config.toml
num_hidden_layers = 16
hidden_size = 64
head_dim = 32
intermediate_size = 128
max_steps = 2112
Each number is 128 + 32 x the weight over its row's rms, rounded and kept within 0 to 255. Layers, rows and columns count from 0. Numbers have three digits each. The size before them is the row's rms in percent of the matrix's.

# q: layer 12 attention query, 64x64, rms 0.32, rows 52-63, columns 32-63
# k: layer 12 attention key, 64x64, rms 0.397, rows 52-63, columns 32-63
# v: layer 12 attention value, 64x64, rms 0.375, rows 32-63, columns 32-63
# o: layer 12 attention output (transposed), 64x64, rms 0.34, rows 32-63, columns 32-63
# up: layer 12 MLP up, 128x64, rms 0.324, rows 0-127, columns 32-63
# down: layer 12 MLP down (transposed), 128x64, rms 0.374, rows 0-127, columns 32-63
q52 159:102134139047109152160156114122139179145164144146188186109117143135173128149152114118110058147124
k52 170:114122079113142169138141077111186155103130129074124179096130125155122080149126136103167069169147
q53 112:133116155138091134141170115126132145131162129132116150166095147195114117167091151100091063116097
k53 116:112137081116066191130128089157102138111125105116081186107115160184155112094060190140082123146133
q54 123:140137126077167144119095118160107101104080114118127065110142200120173117166154121116177131149148
k54 134:130137082125121152158147211126118127102145150156148073147110124139112129146143115131223106144066
q55 120:163126104147114141082149143146137132104196145154132154098082133115132172147095061122124115164156
k55 124:192124120093109178054111134136110137107134128181120149136140130097113098120096108137096088147116
q56 128:134197132112061137116113118112120136121160138128097117138175195144172104147212086120137155117134
k56 124:128209133126107153162105125139111097111203113163088162093149131148196123102129108097125101133130
q57 133:124183078127165126163134131053165131113209127191161116158138089154097102106158117133050173089128
k57 128:135154137113154102186144073138148077094154129118139124094112152156121125104131096100046194087169
q58 113:142094163094131191152180118160140183166139131117163064115176160106072208176137117146102145121130
k58 118:138103081168133117139187109208175162207105070095140107126125142142097132164206127121138113136071
q59 152:140164130145147066177134126141194150096117129095135139174151125110167102134069132094116133202095
k59 162:121191126162109075165091123113167138106159144091164112070145096160200127111114072135127138138149
q60 140:138105148071079100098177162123148135135113119096127139109165120196135124126100137156141127177084
k60 139:144085130153133163134140147158133115091107113100092148180142154152084125135154135172167109150089
q61 150:166159221103157135110070125113087171133141099042102154145125119161138137119168120149151092096087
k61 151:110121164141117144105104137167147201121112135129148137124124085179122156097119139148107110147111
q62 145:105175101189131131110161141121100061125161099120072122103145123142098158129125091119153121174129
k62 146:091179150158138114144114133118076044116157122200041155125137131098135172145149138153151130119147
q63 113:139146175164162191090155143153079148154165136068084123111102078080140142047111080121140162116140
k63 126:120164159158123151038090153119143156167110177116087101102139036100062113132097126129103129147158
v32 125:117138103083131140137112138186121152082061135196112133133114125075134120175121137171086127097105
o32 119:130125147094115127189116139098109148160170142157076131169098161100136169088114113112163151145207
v33 102:113113080146158108066130119119170119173133086189122126110133126193152103070097094118190115123166
o33 105:101087170103185125124087126149121180064111085084094120117121109146096180133136106118097149138064
v34 127:113111149102126112128142090140125123124092162161166087111110134129187165172133169161084160078129
o34 118:130158110122103118100149158128098094131123065118059138119160117123132170100135156167125145146114
v35 116:125176145175117151143160092128152126102153151128117098154178090124123152168101132165152124072126
o35 119:164139162121204192149115212121110153189117141102151160108123166120106132122130151134135158102151
v36 118:159136089141064128118099116112100113123077172199171136184077134125123109109094108151072113090155
o36 104:159161135113093097170126120161125159149117155179110136110132141081100133135175096164194082143133
v37 108:139140190090076119087123163157088104130132108159082145121171158150185101150114131119095138145095
o37 097:148087163163092143135082060084118156149131076151146159155105125087153166093191102132143066126134
v38 115:146119169128137127171140139095124129121108163187135131143147104172103064110124159125117078063159
o38 103:111153170112173174175053170115110101140172182111150150090104126098125114163148130114147138114154
v39 112:096082142119116173143139153180151106124089172134128137149152076145183088150099070189152110060093
o39 102:114145141139215097128112143110066100078183107155123166184151165107123125121171155144099085117194
v40 109:167091119145111013124191137135127121149173144117069112118114145133094097168167130107201077078139
o40 092:097107125113204088103130123167113142114118152062110121138082084087151072095136137132134149125092
v41 114:160167131147129128104146133115136120187170171042150124158093152091110147103186126095123085149126
o41 112:137130155124114135129134157143129121171118103060073144106174122094138059117123116159096101049118
v42 115:109063178069139116145140181125134123088132098187117086128101084150131138120152155157145086145097
o42 113:181099136119155135151165097137138151130170099083136160105124079096125133171045151164143160133088
v43 114:163153153148112086165132133158157125102075068129109111151123161152192090168097129155143066115115
o43 110:077102142162162119058131122125152170120208074126107127148183163142132140050089119118143117143112
v44 125:100099176080127099109124117172121166084127130182155109163147180124172212050132183104152117135149
o44 116:110117164121128163091162161118123145135053097151130104122134076091135149145046119150133188142159
v45 130:164160134147160139146146151086136160098176177092115115100154154125143128150112130151116097193086
o45 115:171163149108129173067092119124135143192168118101161147126086143134055128093149143094089144077118
v46 113:142128149160088134191151138138191138154110090144152115100108141084125143121096178184139095101132
o46 114:065120130125099113096162116099162152118195140099088114149090158110124140134109156107100135129084
v47 122:164132161096125101096092136161175112131103111120133099111122124095155129158143142104053035189184
o47 108:108108185192159117143131117066166165140166095144098157150127174127069140165079116110117119148060
v48 106:150221137098115086131179150092134209130179118054126172127103151150126154142093144149138116127089
o48 099:107110122124160210118152106112083157161136082082148110095194128102124122176155100043139143096131
v49 123:125066161157119134144109115125133157129116145174151139064163127137134135151110104091133139125143
o49 118:190185175120082125084160133149098088127149099079100163175128146125136120146146131086127127180114
v50 112:093122147142126128051086150096132100126166131198116148160111070119116132159166115125134070071123
o50 111:134078095082128088129127136128172135080144062104156147121180128059115140146141140108146145179129
v51 115:128095146091128076180087163146152145174110154161124124117121097181123113141212100132101109183132
o51 100:178118126122108086142117119123099084086168135150173136090154133083149135101092163173118098159075
v52 108:078154129144138109074133102141109081193101100166143104109150138118147087089088180099138152137112
o52 105:106105063128164090135112131095124094090086128109124085168143093094190152100147136098125143045099
v53 122:107139089103121128145077121136103126060123158123130100111101099117141192110165093192131133122172
o53 113:118102107139098133118095158197156147149108104141121120155121148177171159158025174135099117140117
v54 111:156121165145151126137061135130057080182159087154110129148124174148093163080069123131127084113100
o54 113:162211122136141089123091078082178142125113121129119121141099129113149175178145101182104095154105
v55 105:093135106180161145113071100131164136151152135146126168196082145122160077152115148131116168085146
o55 105:098129114120131094120162170089123039129093113177150154134157129145089187113108117101161148112103
v56 131:123111115131115188149172136102097164100149109141137151173134130058126188151123072145133148124113
o56 128:089096075121095139121119119111102175145179095139159120097111084078132104133116122125064126167164
v57 116:137094204107157151164142132091171081139141101122119135142147168164136124141148125133113127155175
o57 110:112116131150135123167118039162089156153120141140178170124121130163107136103110109119104119126157
v58 118:095126108133157130124144080128059139154128115066202102073123142100118141120100118149149191201149
o58 110:132124146107069161161115107116136100109078175170145105119151172164209141132130177097150131085122
v59 116:148093094148181175086161095149108109147102078113126170111101078146132122102152151123155130084109
o59 105:145132156089154100174093194097075109097087129061084117166159133123147124126153152136116050155115
v60 118:111157156093104149070081086127114138095093102111162178142179167153125168155111163190162159153136
o60 110:066087100099122137103152085116086143088119109169094134040099142166111168119090106062089119141121
v61 141:134073112145100170136127123119105152068111086104094122146168140089141057150101166180142193119168
o61 132:159078118111095127104213133133133123088156179173107126116125139147078208119145113128058122138206
v62 113:122153087129074090139115154116161121159165125139172105197153084165142110157159145122099171153153
o62 094:141099094179130185152117156105107157140114133111139163132154189139167188148156133158225122140097
v63 101:121145109136182147087139103126109100114123207196142141145145170124119143085142152154126088155136
o63 100:095099083121139150171134077160099133188087111104131058165098087103150177147083121138126092153124
up0 102:065123112111127124115112165072129075112105113093165102174117153133119162084185171111123147087145
down0 102:109093130123155171074133126126150158170121109125110136144160136156113146102168149051144099154111
up1 088:150113104154181171173075104126164128120126141155066106107118160151131131133161106086158113171070
down1 089:118145147077162103079136122102101094193154117133144083126155044088179175137129087124142138142191
up2 098:146139131118164117141053164103159173165164069064144121113146186111102090121121158081158126143079
down2 108:149151146164148096165052061130142131096135135150142150123137143160060107187126148174112091109102
up3 103:124143142122173113100171161183105159079135072127122133070144109115150119132135175125095121108112
down3 102:152111118151132073121106107144083098104121116091081157146131149104125170140163148094109069147133
up4 098:134163122103121125175119194070119108115185152114149153083116140114142176127164167147113067160157
down4 097:147073161164112143135100112168199181156169096103113093139092143159134128083171107149135136136151
up5 091:124151078177131100103101205149157136097116146156093101148118118106123176139088159105128097148117
down5 095:178170126151149121148127105100114097135099115133102151156091109138126160121137122128058093093148
up6 101:090116144118163118087051138140132123094130172112093082125126175120151129182179143132163188118147
down6 096:118093074147154088120110068073085105141135174107096137169166181105161107087058197138083130132105
up7 092:130097045199166054111099182084162067119100142158103149134096136093158106070134114073154161112094
down7 071:145142075117174127119114092155134148112110124153158116152092118169118126116029147109077179181138
up8 096:135137117110130172160110116186126144076161110119114127159130136090075152172082116150131201105150
down8 078:143104142091103099190093105155104110075115089134115142224119133146163151117059110143159088115118
up9 095:114134094079127170181094152179130119141160127169146051143204180135097138196167111144166144152122
down9 087:108130169101101101128156118161139161111125131169120164151145110142105154143091132136119097163116
up10 102:120161130097136139085134167081135137069062130128141164069102139174169146218117185155089133124132
down10 111:136132163142110121237034157049103156120165185145146102095118141079100089126147120101112123128102
up11 101:102151157151130177116108149111140184143122115061139144165120122149123078137131143095115097099127
down11 091:083155137136127072192136158108153142073169116141124123127106148127119081202135132185183104122092
up12 093:144161103134157141068145134157175134146119143158132125132129131149099131162106134156178112107087
down12 107:142147078125133151105146107182109114145135108151104171126136062097137171119138112147107134100162
up13 091:116166165171096125131152084074090156080112090062137128063167059119112178132187084129128168092153
down13 089:113123127127073162124132053145094150161116095151149165122066152169157176116086114134144147094091
up14 102:112144142189144141141139123124151104110140071182177106101159091147132108127141098159114127104119
down14 101:176126092130154129125186146085141122092140145123110095149040109119151165123110114149097155075128
up15 101:090147102070178099102182145137141127124153137120131185080116139078180114121130123116155048144090
down15 094:093108090106117095086153128184141180124156119137076098102133092176147183164107112117100126123058
up16 095:101120127145128211105130163144121183137130105091122118135103104114098204143078122025140154136136
down16 078:180163119186135138143158215169153130141163077137164177118138140138149175108144120140096174068086
up17 095:103113133098210172121117183151085129142145124126183130092162156108120138114118099184125114072061
down17 107:146125091120140127094127104184152164089065177074145101077170101180168132122130181082109141172120
up18 086:089167135124169111126121111107199128129176100113124076105163109080085115135077120115116097150162
down18 083:170125130154201152152106152107167177086151150110124116129143170141123151180072111172125145165110
up19 102:119114093121130076119087192156151162211123123131107075116103144155164110074099075133168136110094
down19 117:105105165113146193052175124172123181165138112085127122129117118138147125108145093182150157127074
up20 091:083130112126080096124127093146132109168151131125135158073113182106126148092136175091087143096089
down20 084:112092079176086085130112131098119145094132200115098100150131096053147132160094075133135100152152
up21 091:162087096092118110146153142106181118111130147169134128074123129105171084189194090111134137077073
down21 086:126107135134183148138167163183085143122098094107131109110111070149088144157158093122139115141185
up22 100:084111110100128165082115185114104151128149091177186134069102166184097124137164197112189071122133
down22 123:155101158104121130097137123143124148112144137165161165185150176186104099165098199174163093184132
up23 112:124170105148093079134110172150037106100139118175147111119135126114091136120080126140174178052060
down23 114:183079171089120084202099141172106080099150077118137153089122119087139120198101174113106096103114
up24 092:099135135093098042137095095147139132132115109102138120097141061143096119179088069107170150162128
down24 099:144102138096092144132122177086092145106175158135123159165181196093117171144160149135156156204088
up25 108:037102095077196203134150129133136190101124141123142122136120109097158126153151122146090151118125
down25 121:165131123106124120113079154139112141184149093114166181160145148054060184187114122149157145126137
up26 102:175146095124161079093119149100155081100152160157090090130122148079165124111138168192106136110132
down26 113:083127130152097157097169103093090159108151094131121141165042139163116124088103117101118145105140
up27 096:120135107138149087141111131139061136060136182180119191164210157123147133123163160130161075144091
down27 082:135106137117108155113145132147124193163117145057167083111086077158098083078090135139111160047147
up28 107:100163036130116102091090171144109169111168081139108255149060094131129134139134123131131155084121
down28 131:122186087135143125128155085082099152142171101202129109152108172100120137133115077144176141131088
up29 109:065152091123111132096103165200118116127172167089156116112065108109108212118107121109137122096111
down29 109:156111051121112126153118145126104103136141123125145125166129113111113161087124137166177134161085
up30 102:123108068113181137097169181142151131142137158103197113071104051172155166099146104155117098178141
down30 109:135149120156177185100116133069137156117134148138173171115134113148115114095101095109148121128094
up31 119:079113145113152060128096164112137133104179193124138162106172159170150142171115137168130155152084
down31 104:133089082078099106123132173172113093028134128116122140096091133122117107099135124154139104113089
up32 103:126137159143170102079119145145132142123059077130101148138130119112077112150109200142146141154175
down32 089:077129083114124075200163133120160094080127130121100141129097092135196139146130133118145152114114
up33 108:138130153155093172150102130125129152081146134135072169086102158118116140178083100126049128108136
down33 108:100099163166107098114172126110150091090156099137134135163129170088117128138173054114140098103110
up34 086:107138126159147180148132173103076174099133135076185110154211174179107107103106105108152134126179
down34 090:107163157057099118136161099128116074117055158155124157088115100086132175178084148111148143132129
up35 095:191109127169132132121144181173111101112070124095112116092158154112162161099140115187111109118078
down35 128:192105048199111164141107123114114074152106154120115125098136069128121107124117170158099095113141
up36 100:094128196141126112103123137059194072115087161109068109165127163144162195121159152153137147135156
down36 075:160136111103148156172130199139131121168138131100155125107103109141129079163089111132154139120095
up37 097:141165090084099153115041159124119165132157114093159114154135123129139138117133104116120166139205
down37 090:155172179173186130148126181170141110130163105073142174114129135093091113182173100105145166145186
up38 101:102142034165110106142126141118124176136101113119135100134140142105114160082132122077151147121121
down38 129:186130052118130155137119136106135133161116114175106153117144145186126157131123147115154104183077
up39 100:124140132073154085097191162147092107117101099116147164109172105123088168155105098147105158086191
down39 105:144126139138101202137054069106146142110145170161094090160102107129199102149140138096160092122083
up40 107:098171112125155092100102150141140149140205146086176119122110118126136162146168114141141146118126
down40 118:115151101133101106128091138180112161131170197104168149123064120146151145155120136100145112123174
up41 098:149126144138079143116075132121100173139160111180206115112121148141124150107126143087143135117169
down41 074:073206083138162148077133169122119096112158123093147109154111128144074112120154149101093117102159
up42 104:111116089123100133064080190163127118140134107170116127124074176111150145136164106185135153090072
down42 104:105118089136052117195160102117126115147152095168130158098112138143140126130126029153168118127096
up43 109:138156126103056087073122152117133157104149110083101115070125137094128184124152133136178113137151
down43 093:152097076151098075186216101148127167086102143129099201162135129142121166128129110132095109144126
up44 095:113133119117087111150143140132106193084053069174161110115120164096172112132104137103119123078064
down44 091:180126109100102156084099103139148113108129084107141141107152098091069172140122139073121158174143
up45 095:161149138163116157130135106123163154147088146134120145122113164103049106083150127122169068117090
down45 072:124133063112101115142134154133186131175104154129102103093091144112153182164125107163164166042178
up46 087:095174120160168084104136114125132134109083089109148137139138122115128107094149079089181119111163
down46 074:126123183096073143132121054154184127163109100087147087117105142139095078157118118132049120122131
up47 103:127155107095172121106132227115180083142091124135114134157132185137104147144113109133195099120161
down47 113:164184100086142078124109106162150126151135093144152164134132093158124148130163138132177145195145
up48 087:156130160103117130166089125150121145187067059152107088126058108135156160132140165099158136142075
down48 094:174144147101170143111122202189104109164113099123115137135106116124175146151120133104136141156173
up49 097:093103161181161082088133212114134171124085136146145116153123152129184095075108121152166188085088
down49 113:168113073171112139122127156133139146127121095084158135138158161158109172185113097100121138152011
up50 098:076154162118180125092127142146176182174141180054112155132157120130142140157139116136143081111108
down50 107:171084149172142127118124103121068085119153109138131096129089156154094203113168095080141102094138
up51 106:102166110108143099113149145146177157081166131175119094093159139180198124123136070156157147157121
down51 083:110138086098106082084146086127150116137098095139144147161153132138130115154090122113050126166077
up52 093:097153153146099140164116097096179120183147113129148092120169133136152165125131119090165088107134
down52 085:161135105100142073103113178160129150098137057148182164171131157127099110116091130190138157165081
up53 109:081167129187135096124105132039105077105165147119172114073173173143092131158170102166105112169139
down53 114:130104088094048152143104036129146132142126133101171096170141133095128082116112123146120103080081
up54 110:157061102137156112141131154153182149053204168151125154071153148145143107155147107075164160112131
down54 100:099152133109203128135119207081122131145094084117091164147169138117065156100146123140153121126115
up55 092:190056152069100123118118136073109140117101105094099096171115123156163084062135114151162143160151
down55 073:104121154126165083154121135205157113156168098151162159078080112091117162151096124114142176099105
up56 101:142110173104136132117080134102115157114170159176211108084137166117165164106139127126110062114122
down56 091:068111113186132122119166163102126152142126054144114135169130126155126124135161109128122162199170
up57 086:126105079118174132049140170155108158085108119093117158135173133141154150159100128151153061159098
down57 115:140155104166167071123152122145124111097094169112103165134101056061111188089142129117100082117115
up58 113:101106158148157118163162151094085109109123095122158134138082110139176113118165145171135121123069
down58 136:135139109192126106111118094081142149100113178133140139173137222112075132141137159130055108149130
up59 111:064139077123140140160105152147137099094181085116153142122142086161082114093123143144163099103222
down59 115:163143147101154163112130210123084104166140124085074112160115143081146107104133152127082166108094
up60 108:146164113129100142146165089165153107140188063112144135130126129087152072104191069060169100147126
down60 080:064149189109102121074076168116135122126114150115152160093115100096133112133103167186113168106098
up61 119:119144134124168091098109135122162082111135162127109150052170142180149156072074120156161111131100
down61 091:119101144059117157144146222155115086097146114140141136055162117081127111147111106096136172119160
up62 084:152161100148176112104101164083150141125133073155109165138152180116105085097101139128110108088058
down62 073:150117098117138054157135113090133122134162136164104108113166118165095125156096155117052103098052
up63 092:114147137126141151093088135119151091111137113138121168089171159072101172079128177097205129159105
down63 079:134144061146104145147096099179142133109120095135105085085112056187057149174123122127070169135118
up64 117:050159083078169131140164138220122147111100078125124109118080146098159129102131110153137093175150
down64 122:062098169122183157119105150141143182179155064119153101103124143163101145116065176163137126137128
up65 110:134120105195121086108107131114146086084176133145145116162119113169160115103120125196219118057137
down65 109:138075106086101140152149064118124113148137144148058146091157071136162134085160138086197123140136
up66 111:150091157097092162110159135080150121154119119102147157119134138118165101117137113094153149102150
down66 080:132138069144179093169095198147168118108155134119191076112083119168137142146103141213095113141163
up67 096:111165110128147142130106099134164152183104127164149146096095132076157140149121109145163150154104
down67 095:152089136165112156135128183129108063171124139079143137138174143146149131171134140141138135109131
up68 100:073112130165124096162156142123091131132094122145143127104106147104189147146164079178131156141140
down68 087:069143169104143187118117040170133130152132139087138187153126040157124091126131162111065119117059
up69 099:132122122151126137133126112126207131146125082137104117108073145153078140200100111105138146168101
down69 089:151136108143220113136135121144129051172118160137069099155120093114135129127109139146144105116158
up70 094:147118040162154124114153198108138136056083114115044153120150123111129146149140152142111151135087
down70 110:081112154121120116091072138149173167076177102166158142182153195107153077088140112162167072129103
up71 085:093106040113044124148143095188123147112165120181122150078126114083125163152122116125162131111155
down71 098:155098168140122098138123148126138134143180160104076147123114130186081135117115151104133160125121
up72 107:103167118117099097119116140093099165131081074164125092146129112156154119134091136139092202125111
down72 111:072138091133215135127153156128133138146053153163100106156112139099150131190150150131182093136144
up73 098:123066130142140127106102201121174119107164133136199102110135094143105127146091146118095118193164
down73 077:105128114108112150103099181111141080141080114177149163100162186206104170130164178138148093156143
up74 123:071175118133103184113112181114171106051094120122194091107165157119133119135164150156147143137176
down74 142:037157104139159141119109113105167159147125129150125079150129153120153181122176112168177162083163
up75 095:150080054087180112098064167168177154093131155081130134151107152156172090151096119191109121121122
down75 112:101150188144075163153138144139117093167133144154102115125139094180142166142146144097114183127171
up76 098:110135141140077083126094091100203143149192145102121102054089174089151094140155079183136145119117
down76 114:152108127111119132163086144128136102120056123136067107106121107117109131114131162068157144127145
up77 097:099166106085133141121128128121190035116108092126171183137176102137124153075138131168102101128100
down77 104:180127122150093131075111180147071102153110073108116143128136105106148159135121138119189148182118
up78 085:096172143145077179101159143133128106169117131151097099127180095108109134139193154117152149157117
down78 083:177090195116078129137097207115154113085121103142157114072161182104149123104148115096159095162131
up79 098:141160134097164144088093142094121073160105054114112117126117128100131129074146091134085147119158
down79 089:126081160149106078190115074111136120118125084164122186123117172079111205120137172146166114177131
up80 101:152065044108136126107131117136164075096057188113173121098151079152159169145131133133123100093159
down80 089:093188135132078152086148143160160144130127165125103069124109126128112119085143085167128160098200
up81 095:152149071076157145160175122103145146130116114163124123139086113100126085142075121175157135100108
down81 105:098072136112185133163133091128124160133139097144137111125156149162093080185106117090123154083132
up82 109:120161152122138175127125128155141134113106103173172139148087163114134182174147120175109191079088
down82 119:149228107113061113121164102150140146188097154111154134147093122139117167148103126123161127188110
up83 107:154152115126204100137104125156158119136142158197082156123157125069149161141133144140154157155134
down83 091:085127161167075128135107117127112107133147147135139114162128168152109137202042124146117123144099
up84 086:111197133147090139137078084087124153116104095162142128095153148159168157086163139159106130112146
down84 087:127107174071183140150173157119109132089139105103124183146164123141079127083095173097126167120148
up85 102:120144112140116086163120187128120124099114174046161128168106170143116178152171161155151123125084
down85 108:169112151114129098122124227076088065076137131175091143148116099137095143112138119104107122101122
up86 093:080158141110081109092140112128119049161137134136124148116140184082136137139109113051091152134123
down86 077:118138054153118102048120155145188112113104166104159134170144137163165063161120147156159070129106
up87 093:137161098128148162145052110099203109151137156130109210089169150107115117166190170098083106116114
down87 085:140166077160173134135088145141114124199101162095103108134118131149109115107173136162072136132150
up88 115:086145129084118166132153160123164153123114127111130134103090108134176184106151083177061139099063
down88 120:116165083113138093142110157133104107146145140133126072160130087112104102172127162176145064128145
up89 102:099174140207107142134092180151149147115200096096146108166060097197108081119080105164109139142171
down89 092:096111199136131100125165131142091163131131128176152149170214139066145146099148101129151109134186
up90 091:105130147068135129092115135115104078109115092076112130139207132098159108107101176125133104065106
down90 081:124169167163051101142102156096098129134144106145096141142119165127093109141179091122195089104176
up91 098:131154147203108162133130149114062103143135132110137130083175140123082184120196124051100144143169
down91 092:112131091079189105136129187122183130098138096148150121121103144151136094128110136161150098150096
up92 100:103133097128141110167068099132118174150109140106135137185136108186101103140064182151170186115063
down92 068:122193066137138130122096115105131108158128133157090110150110033111126112084162119145092101138102
up93 099:114120190128103158164099152076131119128109085138155053147062151118160201064099212134137101091163
down93 097:198190108180141107153128166124066097093070122132127127081095131096130082174127133156096080160186
up94 096:130180152101219172059151123112138163115153171113115114138184177098113129128112129133092093171115
down94 093:118125129124090129146095212077157122163112106149174105118149123152177140165107097130136061117188
up95 099:094178090155128110134120131060191155142127136097121108149140105100112176131158153132159147077115
down95 103:133160154073155115161103095142099106085155115130163150174134164104116129106146175103144132190099
up96 087:157160055149133145104108142066129115120199132076144111111181120120159091170105075098112115170110
down96 085:139096149167116126120166096159153149191088087161149149155081185172066192106138145154115107100094
up97 095:147130093135101119139093154172154151165115157167126105141152088104131179165116079133145108082096
down97 093:122110163092151155144089170149105111188128126092152147119131113133102077114081101097110140128129
up98 090:138094123189140145152147125104117111113088085144130028112120118107099081127176111132147146170111
down98 080:113154133117156090129139053114084141068095099098088120089122141117162138077151104068069109096127
up99 102:145167099145113136109125154157190120137184101146062124175120146093172083196142092111100158069140
down99 081:109118141083126144140145127178100128121095139130114152080167123137078140150059080128187127154137
up100 096:144131082120138087101160148174071126081121148151126099098103076100162158120115181121132112090109
down100 098:112111183167170075130180141126156133103127105133120084161095182166123092109117118108128141124174
up101 093:159136115156117123059124105148123124171143129160090135068154147074078171116086091116141107111108
down101 091:104113121150174167117136135125102121085121154112144115176113113130177118121153142081147082138136
up102 095:098104119144123088173121106076102144107090177104155119163131099114113120114161152102145186116182
down102 083:101179158115112116108083124132131129113116128151127095100124156183124142167084101137156069115124
up103 095:070132154089159146138107158164125118171098110196109106139089139096121103160139097128140103130101
down103 090:084105091117175148104178130116099120109093109129093123155152103134139159088095117131030159151205
up104 098:222135137113059151124140155129076148150045151123159169119143119162132146166154127106107136101111
down104 086:151143085145191151174153223108158094186107132084126146118116100102147118115072121142102136108136
up105 119:138141092053138131090128124119140128139078143144098148108087103091129133118121113132182111082103
down105 124:208137138127206099158084146178144140139134094074147144099114121100085130176126078140170191094102
up106 112:135047098144140131156096117080096179117147080104078117097093163147132067142183136154144157141179
down106 116:152132116083077126144148172153129133143159123161179096114085135150127101146133124156129096170082
up107 119:083122086130142138102129175108116105146154136092109154119102124146108164122095141136123088114072
down107 168:153136115176155113152154088114089110131208078125167160121167126088068071138158159124153145141136
up108 108:129146124072111089119120159204077173154148134162134092091149123106152083199162152111103140113120
down108 120:102192113142080090138168145136070208148159128168107137105134123193074124149121114075115114127177
up109 105:060132075127125087065115146108159089131116160152114116182111102168123146088115053172114156134137
down109 114:123167138171156106160103152122118118126133122073128152160167138097148056172133135140109091188117
up110 113:079129100106117142186103151113152096077110103148173106144099123155192157134131160116104100021123
down110 117:145106164138144081153143122104169061122083154151116126101151095163135149101151087156191105053117
up111 113:091123115110148110157066201125157124109166147185084151141127145150161124154111127123136118120123
down111 127:104142167117120097086096117159161107149128098135139137133142100097149072101201110120078074107182
up112 112:118092145168159134092129137132154127107140167153082129100081129104174068124161096141051141041081
down112 089:163190118111111132152118024145135119102085189103092098110076147144139115133156131150086102139140
up113 092:117132085137162113126167112139170141129151121107111135130141046161066121089145135125189125125138
down113 083:146125179126118142118164059120146140183141127135095141112156081132106112052122091164117172047117
up114 095:132136069119143081165092126093148128098154082110138113081139113133152168178089151102105168098152
down114 092:152098143107060165077129129125185167069148124140141034106101147148120142145098112105177138189076
up115 082:132131091151116120065079201124116101095134156119114149116146113158184086168176150137130133152140
down115 079:164093072135158122119141069182145136133091138155043158081147115092163076159161125110140136138133
up116 081:111186066080142093156142107084188144108121133154137136149167124102136201174112105074142107098118
down116 091:106154116179098140066183141162127175181158150124112084175086148137110117077138111107136160176125
up117 097:176132157144159108121155125115110114074146135131095122119181161105077160138164120110119129103149
down117 095:057160184148104194153113179118105145161085166131144093140111106128157078088162136168154103139134
up118 114:145128063084166099078116132103137143165116121114096098077122077114196104111150163156104131130179
down118 103:162147117107165092120179069141103136105174120124165163204080116113135140044122165165105175095121
up119 088:054114075085145110101128161175127142058099174126106106124182194101120089173123206131115132077136
down119 092:163158070147091171111153122105175118112125115151101092145132163136120111190122154172137101094078
up120 091:107082099162105176113130123092049092143093139136153090133162144047173181097124103109111139156166
down120 078:126127177127120110117209125136177112098103112144092182085098165119137119170171132161123144138134
up121 114:100121117169162062086096145140162123127071176155139130173080171115117077136066134133100074109143
down121 108:151181122200097109101191085112157135179084163150187137108105152104101136159108116107095099093145
up122 085:128164125072053122095166112059133129094117107057108085093089118168148134152113149186152166167129
down122 095:048125146120116061116150123102163173113155109168126084143126107202116188106109121061110049132117
up123 090:071123126122123134094134129089093148065112103167204171096131120125110172149148104087155091145203
down123 087:151135165132132149125074120171136104108140117076196138159088072170148154199105125121094194099149
up124 098:129137106107157143122136143112112153115079058146128188080148153088145101122159137097133129174152
down124 088:143088179175045100134070092118141098170144130121146110134130084194129121127114160130120169128115
up125 101:117163112134176100139174109140146119163102063099184088045080142091176127143086197109139108067138
down125 114:198104103134075089102144194176121100137161175129175125127110121123138131132143100077182100154136
up126 113:138161134129149173117104183105092140101163113126142070084148239138088142138127157172180063120128
down126 125:140177155160054103093076075070127160108130141160095097140144136141152111109129167169103125158129
up127 102:111112105117139120133134183155096125140112128124144102102096111181132097128065114100131111099133
down127 114:114073144100170080157145165187132113167172134106111140103110090122124105111073119158152081112085